Weights of a small GPT-style language model, trained from scratch on English Wikipedia.
Size: 16 layers, width 384, 3 heads of 128 (1 for keys and values), MLP 1024 SwiGLU, vocabulary 8192, 31.5M parameters.
Each number is 128 + 24 x the weight over its row's rms, rounded and kept within 0 to 255. Layers, rows and columns count from 0. The size above them is the row's rms in percent of the matrix's.

# layer 7 MLP up, 1024x384, rms 0.106, rows 113-136, columns 0-95
size [112  95 105 116 103  95 110 101  97  95 112  92 102 100  96  97 110  97 101 102  89 108  92 103]
[[180  83 166 138  89 142 104 112 129 173 108 115 133  89 138  95 166 129 150  72 160 134 124 102 128 177 146 108 127 162 125 123 114 105 142 124 103 110 128  92  97  81 127  73 171 162 187 154 133 128 176 103  91 124 124 111 132 171 113 123  89 106 142  97 133 130 165 117 188 127  85 139  90 129 152 196 145 143 111 149 105 106  73 168 169 146 114 124 126 124 128 108 107 158 137 110]
 [142  90  93 153 111 113 163 156 104 124  65  72 122 153 124 102  93 127 116 158  99 145 130 116 126 121 108 128 129  75 182  67  95 114 117 139 159 149 106  98 125 121 110 140 122 119 132 159 126 112 129 151 145 143 146 149 108  75 195 114 127 124 131 145 132 129 157 132 143 126 155 117 103 114 124 175 115 125 146 128 145 168 112 111 170 126 106 136 133 114 110 103 169 130 128 108]
 [115 154 147 109 140 119 115 122 169 137 130 160 102 108 159 129 110 167 112 122 115 128 140  91 136 132 107 124 135 106 133 130 139 146 154 102 109 104 144 112 128 148 107 119 122 132 142 124 107  82 186 136 150 111 152 118 138  88 117 130  99 122  96 151 121  91 135 123 111 116 101 156  98 149 144 104 137 150 125 144 171 121 134 154 160  88  93 121 117 130 152 120 123 132  87 106]
 [116 132 131 127 134 118 136 144 106 111 150  66 114 124 150 115 137  94 158 144  70  74 181 152 119 145 144 143 161 137 132 111 159 159 151 126 132 119 112 164 109 106 113 116 171 180 121 122 136 152 141 137 168 123 128 125 136 129 123 109 127  99 146 116 125 117 118 120 168 120 136 143 167 123 124 111 160 136 130 107 142 105 149 133 131 127  96 135 146 158 114 110 132 154 120 178]
 [134 126 102 126 164 141 130 119 132  93 138 138 121 136 135 122 117 100 140 143 172 135 144 146 120  83 117 107 140 147 143  67 137 140 142 145  77 159 137 163 148 127 108 134 113 122 133 134  87 137 186 106 131 142 138 131 166 145 152 151 152 125 100 104  96 127 113  77 107 141 139 148 101 156 130 118 110 106 132 116 153 145 135 138 126 170 119 156 123 180  93 141 127  77 110 127]
 [124 107 130 146 131 120 131 141 131 135 141 151 129 143 116 154 119 125  83 138 114 142 119 119 151 148 141 131 114 123 120 155 120 148 111 159 118 152 117 150 117 123 147 103  99 165  80 153 157  77 181 120 110 136 111 132  95 175  98 113  92 104 122  78 121 120 132  83 115 160 128 122 155 139 136 134 151 127  86 114  85  95 121 117 127 142 119 103 139  75 142 164 150 129  89 169]
 [ 89  98 119  96 124 121 124 117 165 147 135 157  95 134 139 162 145 111  65  66 166  98 153  98 153 132 121  90 136 132 132 157  96 139 179  85 122 175 153 110 125 126 129 122 136 151  87 157 104 125 138 165 130 126 131 119 117  76 113  94 132 138 124  95 101 131  68 156 125 172 133 152 128 145 133 162 138  89 143 105 150  82 113 104  90 133 125 123 158 147 133 152 105 124 101 111]
 [138 115 139 128 160 126 155 113 120 162 167  98 131 160 120 120 110 172 119  86 154 117 156 149 164 147 137 140 107 101 139 135 112 140 123 132 189 125 106 106 138 113 129 158 126 116 127 140 159 140 121 141 136  86 149 123 145  90 152  88  90 135 101 120  79  95 149  97 145 147 116 150 157 124 104 146 175 149 136 140 113 141  93 100 155  88 147 117 162 115 146 156  81 147 130 122]
 [147 126 125 128 106 120 124 130 139 114  71 109 105 105 129 158 142 118 110 134  96 152 135  96 109 124 130 154 147 100 110 131 111  79 114  85 186 111 136 146  92 106 150 139 143 105 112 135 103  95 119 178 104 160 147 126  74  98 141 135 125 123 131 141 174 134 143 169 139 115 141 160 112 121 170 105  87 153 121  96 153 125  72  86  99 124 151 189  99 148 116 140 128 184 137 174]
 [166 161 113 144 142 125 114 133 104 118 135 172 144  87 143 139 110 131 110 129 118 134 133 113 134 138  95 101  94 137 108 117 156 110 116 116 114 160 148 135 134 147 109 142 130 141 124 113 108 143  94 124 102 139 117 108 121  93 177 109 102 104 148  97 162 122 124 154  55  91 126 170 106 139 105 117 110 104 132 118 146 136 153 136 121 103 139 121 110 137 122 134 158 144 104 122]
 [ 95 139 100 101 133 198 167 122 167 112 126 138 115 156  74 129 136 106 154  95 135 136 158 114 138 142 122 151 101 146 140 144 122 136 153 112 146 131 134  74 117  91 116 112 152 160 128 161 124 126 108 143 118 132 108 153 132  93  94 135 146 157 176 140 144 172  87 147 128 171 139  85 117 180 140 115 105 149 125 140 117 111 161 128  98 106 101 150  76 137 123 152 142 120 107 113]
 [ 99 157 136  97 147 139 162  72 155 133 115 143 101 133 144 154 134 105 139 138 108 130 132  81 137 152 123 156  83  97 136 104 130 142  91 152 134 117 121 146 144 121  75 137 127  87 162 156 145 135 131 165 129 181 165 138 171  93 178 121 138 131 107 153 143 130  86 169 124 103  98 141 151 139  98 128 144  90 143 105 149 132 102 143 138 120 107 138 138 119 123 119 134 124 137 185]
 [165 158 111 131 112 151 121  92 106 135 117 107 129 149  97 167 133 132 112 154 130 112 162 108 101 102 136 137 146 184 133  58 124 136 137 137 173 165 157 117 134 149 124 157 102 144 169 123  84 152 119 153 101 117 127 157 121 127 148 151 128 105 167 126 123 141 132  77 143 183 154 127 123 174  97 176  82 134 131 132 129 139 162 147 148 119  92 123 148  66 136 212 137 127 119 131]
 [147 104 102 109 115 170 119 140 139 103 144 167 126 119 131  97  87  86 177 127  99  70 145 124 118 183 110  97 112 124 116 135 102 141  85 142 105 155 111 112 113 131  91  89 110  94 140 188 136 125  93 125 187 121 127 102 102 130 104 118 157 170 147 104 152 126 168 122 147 113 162 104 132 110  93 102 101 144 137  98  99 149 138 103 134 101 146  84 117 134 120 126 123 104 149 102]
 [185 126 147  97 143  83  65  99 175 140  69 119 135 184 101 116 171 132 104 155 149 142 139 111 103 145 144 177 153 141 142 157 113 134 148 124  91  89 121  87  99 148 152 123 135 135 128 161  91 160 127 100 127 112 123 113 159  91 173 120 148 123 145  88 144 130 109 159  84 114  97 111 123 124 126 149 133 157 105 183 124 112  94 145 124 180 113 162  99 109 115 121 101 160 132 149]
 [115 130 123 105 128 113 124 144  99 106 126 132 105 176 124 124 125 142 109 103 147  99 114 160 121 106  90  95 165 152 110 168  93 143 114 141 133 148 176 102 111 127 160 110 128 163  58 109 133  82 163  75 114 147 149  65 120 103 164 161 120 172 102 150 141 186 133 128 163  93 119 171 164 128 140 124 125 173 152 153 129 110  83 135 132 113 110 139 103 154 122 142 119 125 124 146]
 [137 129 146 129 101 119 114 100  89 157  90 161 129 148 110 133 110 161 151 124 147 178 100 146  99 147 144 111 161 152 137 121 131 101 181 141 109 145 144 144 157 127 110 117 106 164 113 150 127 165 120 142 154 114 145  97 137 141 154  97 129 136 101 134 121 145 137 151 123 115 162 104 137  90 111 148 140 176 140 111 111 144  84 153 158 111 134 119 110 163 161 136 137 130 106 113]
 [117  84 138 148 149 100 100 161 116 131 119 150  95 174 125 132 153 155 142 137 193 139 120 155 192 126 104 184 112 117 123 108 144 123 122 136 157 107 118 111 134 114 151  96 153 142 121 143 151 158 129 145 134 101 109 146  84 150 118 129 115 157 113 124 157 136  80 119 189 133 143 127 124 135 144 143 128  96 176 145 149 167 123 101 146 108 150 133 120  95 138 132 105 126 126 135]
 [169  87 141 124 107 100 104 116 140 115 140 101 134 127 160 104 182 186 110 111 136 140 153 143 136  86 139 137 122 118 181 126 117 127 124 147  90 137 139 123 146 132 122 123 176 113  80 116 152 153 129 119 116 174  96 130 157 150 112 106 125 154  68  93  76 137  84 125 131 111 107 130 122 152 118  92 110 106 135 130  87  80 136 166 137 132 143 139 137 131 131 119 107 153  90 137]
 [129 164 135 152 128  95 143 139 140 158 153 133 120 175 169 145  61 118 121 119 101 110 121 133 130 158 122 131 112 129 120 122 173 137 106  98 117 144 117 132 140 144 142 125 141 117 139 136 109 128 177 161  72 127 132 100 146 116 103  72  97  97 126 117 162 145 101 158 107 131 143 122 110 145 130  76 118  98 111 126 148 159 155 174 124  81 169  94  97 161 115 118 140 128 116 136]
 [129 140 144 122 127 169 173 155  92 129 123 125 118 129 129  99 111 160 147 131 176 148 132 127 124 101 126 107 127  96 127 163 141 130 149 104 160 137 109 150 103 114 128 135 133 124 124  80 169 133 120 129 126 124 153 101 132 123 138 107  94 141 146 152  97  81  90 119 101 151 138 157 183 130 168 185 147 102 134 111 123 139 129 154 135 136 110 141 199 110 113 145 104 165 137  95]
 [110 167 148 140  90  81 135  94 155 151 112 114 151 101 125 171 126 122 155 117  95 148  93 140 137 122 126 159 132 156 116 120 120 136 154 119 163 177 154 130 137 122  93 162 105 113  93 104 126  91 115 118 130 163 159 131 119 146 123 153 124 129 148 106 109 165  84 130 125 152 131 106 153 105 143 125  99  71 146  95 156 107 144 167 168 118 117 123 133 173 153 116 178 114 125 139]
 [116 163 119 142 136 139 134 113 126 153 118 151 138 114 147 115 156 106 184 156  77 116 139 165 103 135 136 116 134 128 143 142 145 147 133 172 138 130  97 118 155 152 106 151 145 140 146 136 135 100 175 202 145 117 172 128 126 158 146 133  91 163 144 158 128 144 123 111 146 107 154 123  77 128 127 105  98 105 126 165 114 154 120 138 129  97 124 117 140 162 126 144  90 163 156 153]
 [146 129 165 142 130 109 123 103 154 126 155 189 105 135 110 106 149 153 145 120 117 121 134 169 159 141 117 161 148 137  98 173 150 106 109 107 138  99 161 130 145 140 121 110 105 138 129 155  91 122 128  96 143 110 143 119 142  62 141 172 163 126 102 168 133  92 123 115 135 102 140 136 125  90 171 160 133 137 154 124 140 134 140 168 148 151 129 113 111 112  78  93 152 120 105 128]]
# layer 7 MLP down (transposed), 1024x384, rms 0.101, rows 113-136, columns 0-95
size [103 101 104 103 102  98 105  97  98 101 102  99 100 101  96  98 112 101 101 105  93 106  97 100]
[[ 99 138 112 143 134 159 132 119  80 109 124 125 148 128  88 114 134 134 109 121 126 153 128 147 118  91 124 142 156 108  89 141 149  98  97 116 125 100 110 115 127 118 134 147 141  87 112 118  99 168 103 128 108 118 121 158 158 127 131 104 143 177 125 129 136 111 189 103 163 128 143 149 157 160  90 115 150 144 123 121 167  98 116 159 122 125 169 180 125 150  91 108 103 132 138 150]
 [146 108 112 121  97 106 161  94 108 119 120 133  98 136  94  94 116  93 117 139 127 163 105 123 149 153 120 143 118 152 146  79 178 160  94 121 137 118 111 127 141 150  95 104 139 105  96 129 110 139 127 105 150 106 128 132  88 115 159  94 162 121  99 159 145 108 128 116 182 128 117 128  73 114 116  75 115 120 112 118 116 110 136 123 118  53 141 129  96 140 156 117 150 151 142  74]
 [140 109 160  93 139  94  95 115 144 117 135 115 112 117 136 143 110 141 106  98 136 128 129 110 141 104 143 112 145  91 151 149 107 122 133  81 148 151 153  79 151 141 138 118  86  83 127 152 123 116 147 115 143 104 126 133 106 139 110 136 146  97  98 147  98 148 151 130 159 108  91 144  97 112 105 151 152 107  68 137 180 168 165 121 156 143 116 133 117 159 109 111 135 138 118  95]
 [124 155 153 181 186  98 182 121 151 122 157 107 124 133 135 120 113 117 133 142 130 125 126 131 147 119 154 128 126 100 120 135 117 126 138 146 128 132 103 148 106 150 118 175 135 138 118 107 165 172 135  99 135 137  76 167 122 157 111 138  97 111 156 129 139 162 100 148 158 123 170 148 124 144 159 127 135 129 105  98 112 109 144 181 115 113  88 161 146 121 132 111 136 131 127 141]
 [124 133  98 135 135 104 108 100 110 134 151  94 113 133  91 148 140 124 125 131 151 197 105 139 137 120 150 146 117  93 155 138 147 116 149 127 106 113 116 124 122 163 153 113  98  69 156 111  92 126 103 126 115  94 142 116 118 138 113 114 111 142  95 142  99 136 100 117 104 120 127 137 139 158 151 136 157 119  98 163 108  99 166 156 132 123 145 151 125 107 118 104 134 159  94 128]
 [128 173 126 170 136 140 179 180 105 127 109 125 144 134 155  80 193 150 135 117 138 168 111 168  94 117 165 143 118 105  92  97 138 131  95 152 111 135 114  92 127 155 173 114 125 130 196 146 109 117 173 140 142 112 145 114 101 105 144 108  89 164 145 139 143 100 165  98 103 124 155  77 134 124 117 152  99 116 170 115 137 165 145 146 132  96  93 147 150 103  95 121  91 114 112 136]
 [103  98  87 125 134 100 111 131 156 162 156 118 172 148 126 106 158 135 120 132 154 151 155 110 132 129 101  69 155 162 168 138 110 114 135 144 139 119  94 130 146 158 116 124 123 131 138 100 106 137 104 145 148 157 122 141 124 120 183 129 153 158  86 154 140 148 179 134 155 113 117 124 177 105 137 130 129 139 137 138 159  85 138 141 141  87 141 134 107 112  97 125 130 136 130 132]
 [166  79 145 141 129 113 125  83 107 152 148 146 150 145 128  78 121 111 138 136 149 189 196 149 164  97 134 124  93 106  78 113 110 141 132 144 131 122 140  92 120  91 123 141 132  75 117 162 148  85 107  97 121 116 107 109 148 120 138 118 150 150 154 126 143 137 115 152 119 140 121 147 100  92 162 130 129 180 137 151 120 108 115 135 114 123 102 101 168 146 146 134 141  93 149 108]
 [147 123 200 161 159 106  80 166 140 105 102 155 137 129 160 150 152 145 114 113 157 122 114  72 120  94 146 127 119  83 147 136 133 128 147 117 157  93 124  82 130 149 139 129  78 136  97 111 167 141 184 132 114 130  96 130  96 149 136 177 122 152 195 103  98 127 126 130 163 191 123  97 126 134 122 164  95 124 125 126 121 119 134 106 141 110 109 128 140 127 146 140 150 121 122 101]
 [129 154 114  79 155 152 158 101 150 127 112 115 134  80 115 150 121 108 143 112 148 111 119 142 117 106  88 109  90 158 137 121 136 107 156 156 119  99 184 104 157 163 127  87  98 136 176 153 111 108 105 151 142 100 116  74 154 157 116 102 120 118 112 137 171 108 138 145  71 131 146 138  93  66 160 149 117 136 115 141 190 180 133 142  73 107 116 122 155 138 128 156 115 161 106 136]
 [111 127 110 126 144 117 144 175 107 130 132 116 110 128 140  90 109 137 112 160 128 155 105 124 117 132 138 140 144 127 189 175 129  78  92  88 105 130 112 143 146  95  86 146 133 116 149  78 139 133 145 163 135 150 141 100 121 151 151 110 101 130 143  77 184 127 128 115 115 106 109 114 142 137 109 147 145  97 113  89 129 104 119 150 115 144 127 160  98  87 170 129 125 147 124 146]
 [126 149 121 113  99 144 179 151 138 128 142 181  95 131 140 156 130 133 131 101 115 130 185 149  96 123 125 110 141 129 151 157 143 119  82 128 158 104 127 138 120 124 122 145  79  97 155 156 144 158 143 168 124 101 134 135 146 134  99 141 165  94 105 165 123 143 117 138 150  97 114 157 116 155 164 142 140 174 170 110 142 122 114 146 149 166 159 175 126 115 166 169 116 124  83 120]
 [ 89 100 122 114 164 144 153 113 103 133 153 148 108 151 116 114 119  96 125 114 114 125 158 168 147  93 149 114 132 106  95  95 125 145 133 136 117 123 158 158 168 127 144 164 142  80 156 171 133 113 145 148 137 135  97 141 152 136 133  99 120 156 115 124 101 133 133 119 124 125 149  77 102 156 136 138 118  80 128 142 108 119 113 126 148 142 152 104 139 161 130  92 145 135 136 161]
 [121  88 206  93  97 117 113 149 124 123 135  89 124  89 106 155 119  78 181 184 157  92  80 116  98 118 164 109 128 131 156 126 161 125 108 154  97 137  42 159  97 122 108 113 163 164 116 102 130  92 112 163 152 146 130 145 137 110  82 129 111 111 121 165 111 103 126 138 119  89 132 131 120 147 132 110 156 143 138 119 156 110 111 120 109 121 113 117 118 136 141 157 112  93 111 133]
 [139 167  92 107 132  85 139 128 155 121 173 108 148 118 102 124 109  80 114 157 151 150 138 129 100 116 106 128 106 120 112 146 133 133 100 116 179  68  92 118 159 125 107  93  87 137 171 110 131 136 108 152 116 118  71 140 106 172 139 156 112  83 158  92 123 128 171 133  58 131 129 168 127 100 128 130 113 157 107 133 106 105 134 176 108 125 134 146 144 154 166 104 149 155 120 102]
 [141 138 127 122 109 124 110 143 144  66  78 110 125 154 140 159 111 135  96 126 117 104  96 137 146 119 121 100 131  89 111 120 128 155 122  83 123 141 155 160 128 171 165 115 131 171 151  79 119 166 137  94 145 146 112 103 136 159 118 131 162 148 135  98 103 141  86 101 105 106 147  90 117 183 118 131 137 152 103  99 105  79 126  84 165 127  81 158 141 127 165  91 145 124 149 149]
 [150 174 104 106 106 132 141 157 140 138 153 125  98 112  77 130 112 172 154 122 125 139 121 148 115 124  93 131 161 120 134 122 151 120 123 138 113 117 100 137 133 149  63 132 156 142  74 105 169 195 103 116 152 126 152 132  84 185  94 166 148 134 109 119  98 149  94 118 132 105 152 128 103  84 127 173 155 167 133 129 140 103 130 136 137 159 166  87 147 127 115 134 151 142  85 117]
 [181 114 132 144 159 106 102 122 140 146 145 136 146 102 104 130 124 169 152 141 136  73  95 126 136 107 166 132 117 135 111 118 152 100 133 149 134 103 164 143 159 129 127 131 118 118 139 108 170 129 126 146  98 131 117 121 140 139 112 122 141  80 121 105 151  95 123  98 111 127 115 103 151 105 150 129 131 115 130 180 135 155 145 166 151 146 136 166 139 108 110  95 108 143 130 180]
 [122  94 110 132 151 126 121 125 138 134 103 134 133 120 138  80 113  98 113  94 152 149 122 157 145 133 138 139 152 105 131 119 147 127 170 141 147 167 142 137 146 166 135 126 133 119 164 161  93 138 126 110 115 127 160 118 187 141 136  98 114 140 126 142 196 106 137 151 103 120 148  90 120 106  95 168 123  86  98  97  97 121  96 172  92 133 145 102 142 120 128 137 118 123 135 115]
 [121  99 171 103 120 158 171 139 128  87 121 163 118 113 124  72 165 116 154 140 153 124 107 168 113 121 128  90 156 108 117 161 156 142 160 126 130 153 129 123 122 118  92  78 145  78 139 162 114 150 160  82 118 124  96 124 149 115 135 130 151 139 161 126 170 127 117 129 116 181 151  98 113 132 119 139 155 149 123 118 142 111 114 115 179 119 124 167 136 130 103 187 119 114 138 112]
 [147 113 132 127 116 160 117 158 127 132  99 121 107 164 137 115 170 109 121 133 125 100 150 143 117 113 126 119 114 143 136 130  84  85  78 136 138 115 110 100  84  88 135 118 137 140 146 127 122 110  91 135 100 141 132 122 125 137 144 126 139 126 168 106 109 112 101  60 193 123 120 124 128 114 107 114 118  95 128 108 152 162 140 108 138 125 117 121 159 118 126 161 139 134 136 145]
 [134 122 181 174 113 175 125 157 146 131 129  96 116 123 132  88 153 145 136 101 139 141 141 143 134 121  94 114 111 122 108 119 110 164 122 181  83 135  87 149 111 113 143 125 139 122 154 116 115 128  88 136 114 150 114 147 150 139 111 164 146  71 128 109 118 141  94 133 122 102 130 148 122 121 124  93 187 157  97 133 135 124 130 120 128 127 139 115 128 119 103 156 171 114 123 113]
 [159 144 144 163  95 147 108 135 119 124 115 159  86 177 100 119 107  80 159 160 116 139  88 162 132 138 135 110 138 109 105 137 103 134  87 156 100 133 157 160 175 129 118 158 107 124 154 111 137 129 140 103 103 131 143 126 105 116  80 183 119 163  99 110 157 154 162 125 153 157 155 138  98 144 132 116 152 126 168 131  68 161 142 118 122 125 105 122 128 166 162 111 114 153 129 158]
 [167 102 111 148 153 161 125 145 148 105 150 175 166 126 130 113 121  90 131 131 106 119 124 113  85 131 146 118 141 122 152 145 134 170  82 144 142 146 131 125 112 126 105 109 116  85 130 161 139 131 147 128 137 141 120 132 149 100 138 115 156 154 119  96  69  96 132 118  99 124 136  86 123 115 113 185 142 135 150 136 112 149 144 131  89  99 133 130 120 138 141 151 104 108  94 145]]
# layer 7 MLP gate, 1024x384, rms 0.104, rows 114-137, columns 0-95
size [102 102 112 106  97 106  96 101  99 112  92 101 103  96  95 108 100 103  99  91 109  90 101 118]
[[113 108 138 145 127 168 116 143 137 111 165 176 150 113 158 132 152 105 178 126 149 140 140 152 155 138 167 144 126 158  86 131  91 100 169 133 147 120 158 140  86 136 171 158 119 156 162 160 140 141 175 144 131 134 167 101 124 131 118 138  87 100 144 124 123 136 184 130 141  85 110 108 113 180 105 163 133 106 132 169 106 108 140 136 143 111 139 122 151 123 100 113  92 149 133 180]
 [171  82 147 162 151 148 111 102 120 166 121  91 154 118 105 140 165 129 170 157 124 122 119 174 137 130  66 145 129 115 119 137 151 115  95 125 134 133 122  85  88  94 180 168 113 136 148 122 133 149 125  97 106 135  74 139 151 142 137 142 130 151 111 127 111 157 142 106 159 130 126 145 127 131 113 124 110 154 120 132 142 128 129 145 123 146 105  96 115 139 142 140  96 182 131 102]
 [131  74 163 158 149 114 130 152 158 157 160  81 142 169 104 117 119  86 138 148 132 125 126 103 112 121 142 152 158 123 152 164 141 133 149 150 142 145 149 113 106 103 125 150 158 114 112 113  69 110 146 102  94 148 108 121 152 118 115 128 126 143 138 124 197 142 137 122 154 133 125 143 144 112 100 129 162 155 156 143  83 127 130 127 135 166 145 107 123 129 154  99 161 155  88 102]
 [107 137 134 160 161 149 148 129  66  68 161 120 172 142 143 148 121 108 121 141 143 117 158 107 127 172  70 114 135 145 106 119 145 117 127 142  96 102 165 141 137 131 113 180 163 143 148 161 120 108 160  97 113 132 110 113 142 175 136 165 169 126 145 154 156 106 117  83 139 143 153 171 144 131 100 141 162  77 129 118 118 159 137 121 141 136 154  64 128 181 157 124 134 101  88 127]
 [124  90 101 124 122 107 154 118 139 118 160 150 138 110 154 101 141 138 117 153 154 134 130 127 109  99 117 102 116 142 114 136 144 127 123 188 108 182 119 127 168 140 125 168 127 125 111  94 103 191 155 124  98 130 147 177 131 142  97 102 154 111  83 142 108 120 114 145 141 128 102 116 109  95 120  79 129 145 114  92 167 122 142 169 113 132 105 163  89 135 126 117 103 129  95 146]
 [123 122 129  99 119 122  66 107 114 144 173 141 115  99 156 147 119 117 114 137 109  88 138 119 111 145 104 136 109 110  72 137  73 106 146 152 144  95 105 170 141 141 133 113  77 145 136 147 132 111 120 148 116 122  98 155 100 155 118 166  84  98 156 125 136  99 104  97 145 123 127 146 119 131 134 104 125 118 115 139 129 121 158 149 112 132 122 109 169 154 143 170 129 129 104 145]
 [119  92 145 146  88 137 121 157 137 144 151 114 167  92 110 108 112 133 142 141 143 135 147 151 137 133 129 156 165 153 139 153 109 157 165 145 145 122 118 118 132  82 121 138 124 135 119 110 148 117 143 103 111 129 160 119 113 157 173 187 126 104 159 105 154 138  95 121 105 114 121 159 129 168 170 118 113 146 149 125 144 124 119  83 157 138 130 148 142 128 147 169 125 158 128 127]
 [146 167 147 156  84 116 137 130 132 140 131 151 145 134 143 127 146 127 124 105 143 132 131  99 166 100 128 158 138 104 133 116 179 139 105 103  84 140 155 152 161 152 111 103 149 108 148 120  92 125 115 110 144 136 133 137 121 132 177 140 153 143 107  93 134 130 105 141 114  97 166 122 112 126 137 134 128 137 182 140 126 121 114 145 123 120 145 146  98 136 132  99 170 129  86 161]
 [109 156 132  95 166 111 114 141 102 133 125 131 130  88 126  79 117 168 103 179 145 127  90  92 100 137 103 170 132 107 117 121 106  96 130  99 139 154  89 118 152 114 121 101 106 148 129 131 146 123 128 166 136 147 138 122 128 117  92 120 148 103 124 127 163 105 156 135 108 133 114 104  99 108 157 121  92 148 131 160 133 112 108 136 106 107  84 160 157 146 145 150 155 126 122 122]
 [124 106 124 114 115 126 112 148 133 113 166 107 158 137 153 105 133  73 100 157 135 130 120 134  86 156 155 157 137 131 112 117 162 161 109 166 170 123  86 115 180 114 133 129 108 124 101 142 122 169  93  70 165 158 119 143 150 102 135 137 130 126 136 125 113 134  88 145 120 101 110 120 106 130 129 175 114 129 143 198  95 140 124 136 107 138 131 179 131  88 107 150 142 132 152 114]
 [139 162 154  85 113  90 125 131 115  95 112 123 123  94 126 132 144 113 107 101 132 120 120 130 120 144 158 148 139 139 135 127 109 143 132 137 115  52 137 156 118 112 153 135 120 174  86 106 151 105 131 126 126 139 145 137 150  92 117  79 115 142 180 159 117 147 116 150  89  80 139 112 123  87 131 123 117 132 146 123  96  89 116 138 149 180 109 174 104 166 106 139 136 124 118 168]
 [128  88 129 110 143 166 132 105 133 122 140 107 111 106 146 133 147 111  98 158 130 137 128 123 144 146  96  99 169 153 165 126 151 149 114 150  99 131 171 162 133 122 116  81 149 133 116 134 136  85  79 156 171  96 139 162 106 157 105 133 129 124 138 122 121 130 147 139  92 174 119 148 136 127 117  97  94 117 140 102 129  88 140  97 140 134 115  98 102 116 153 148 105 154 135 102]
 [154 113 126 123 129 104 124 138 130 111 142 148 180  90 108 134 134 127 127 157 129 107  93 132 124 154 152 100 164 152 109 135 134 124 153 130 106 129 135 143 103 150 122  90 106 101 149 104 159 129 117 150 131 168 104 134 142 105 126 135 105 105 143 144 128 112 131 165 159  87  72 148 112  98 150 139 144 119 123 156 152 141 111 141 175 139 124 112 146 122 121  94 145 126 131 134]
 [197  95 141  94 123 116 135 152 146 154 119 144 148 145 166 125 137 133 111 171  93 110 106 105 133  99 123 122 146 119  70 127 109 142 137 125 105 108 117 154  50 143 121 151 143 187 137 144 171 132 115 131  92 112 145 130  98 118 149 104 109 161 103  94 152 105 152 187 148 133 136 123 122 108 157 127 148 160 129 163 139 129 137  85 143 181 151 152 129 120 122 216 125 138  96 100]
 [122 133  97 117 117  93  96 166 117  88 129 110 126 183 152 123 146 121  99 168 134 104 123 175 103 117  62 115 159 136  98 190 119 145  79  80 135 126 166  96 115 134 187 119 139 129 141 115 102  93 167 100  85 110 148  95 133 135 122 157 109 156 103 129 124 181 113 152 168 103 153 158 144 137  95  87 130 183 136 140 134 126  89 142 161 131 115 159  92 154 123 139 114 143 160 130]
 [132 150 160 123 126 107 111 121 144 154  98 107 109  98 144 117  96 169 122 142 145 155 146 144 127 105 147 137 141 126 142 123 151 109 144 133 148 157 153 186 158  83 119 147 108 177 134 118 118 170 157 107 153 120 151 114 118 113 122 127 148 110 147 144 116 159 132 171 108  83 123 128 139 139 141 161 164 163 108 110 139 144  90 151 177 127 130 135 105 137 128 137 134 149 121 107]
 [137 106 135 138 147 164 137 119 148 150 141 142 101 118 193 151 140  95 162 139 161 175 105 120 130 110  89 104 189 123 102 166 145 116 173 148 146 132 112 157  68 100 166 105 101 119 125 108 154 136 127 146 117 125 129 121 131 136 128 129 108 160 142 134 161 135 141 141 147 156 123 136 137 117  86 160 101 106 141  98 112 118 120 116 157 110 137 192  89  91 136  87 148 136 130  99]
 [ 69 136 121 106 143 148 104 182 138 110  70 133 163 124 107  77 121  98 163 146 142 114 129 143 163 141 143 133 120  89  93 102 151 113 136  98 115 139 120 133 124 127 104 124 103 125 124 114 127 175 137 114 104 145 128 133  99 144 113 117 108 110 148 145 154 111 189 153 111 127 182  87 157 112 139 140 152 129 125 102 143 163 130 128 116 105 179 125 162 144 106  98 141 153 102 149]
 [129 127 117 117 188 119 144 145  61 150  96 113 185 145 123 102 151 147 184 101 102 116 121 118 135 104 135 145 118 111 144 153 119 128 154 100 151 149 151 143 149 128 160 142 147 138 153 133 162 124 130 105 121  96 154 117 125 151 185 105 108 128 116 144 152 179 134 157  93 148 155 112 145 112 127  84 147 148 108 102 120  85 149 105 111  99 135 202 113 139 129 136 152 135 154 136]
 [137 156 145 129 160 110 136 128 121 149 117 106  95 137 141 157 131 100  89 150 117 131 123 132 141 143 119 146 146 147 142 132 107 134 143 136 138 110 153 137 141 108 111 105 146 146 154 188 134 130 145 133 121 121 153 150 127 123 136 120 171  97 101 112 115 105 137 127 134 130  91 123 107 186 134 119 142 142 148 122  94  79 134 142 109 109 153 123 108 112 145  87 166 110 155 117]
 [131 160 140 118 133 152 136 108 134 109 135  77 157 183 121 127 134 151 104 130 135 141 168 124 104 142 107 119 148  89 104  96 117 160 115  84 132 106 137 118 148 121 171 118 136 137 107 118 110 146  89 128 128 176 142 122 134 154 125 152 135 126 118  97 153 141 139 145 138 163 132 104 116 153 118 176 100 144  93 110 111 146  99 113 135 140 156 164 136 138 113  96 155 126  90 127]
 [117 118 182 112 109 150 156  91 147 112 116 158 124 129 123 147 148 156 151 183 123 193 128 126 159 129 128 108 137 118  87 165 109 113 142 140 163 119 143 143 159  75 186 120 138 133 123 127 143 125 118 128 138 117  70 124 143 125 123 130 108 174  79 134 136 153 125 148  82  87 104 145 129 124 129  96 169 135 139 122 104 117 112 118 162 129 159 166 114 145  88 110 108 139 135 111]
 [189 187 104 158 123 101  76 130 130 140 106 137 145 147 101 106 131 127 122 145 166 142 120 149 148 137 150 133  90 102 116 142 130 140 118  98 133 146 151 151 114  82 125 149 163 147 152 144 154 127 131 126 146 110 105 124  99 142 129 126 121  92 115 144 142 133 135 124 136 149 126 138 122 123  99 127 156 154 136 147 144 122 124 107 189 102 142 152 127 110 114 174 163 178 139 157]
 [102  86 131 119 119 143 111 118 134 135 145 113 133 133 162 142 137 111 114 134 169 150 115 159 151 175 169 132 121 120 137 119 122 115 165 137  66 118  95 157 119 102 128 124 123  82 104 166 105 127 150 112 132 116 163 145 112  89 125 147 105 137 121  95 103 109 128 132 100 205 170 153 137 142 154 149 129 103 109 110 145 133 109 117 157 180 102  63  87 125 193 131 164 136 160 105]]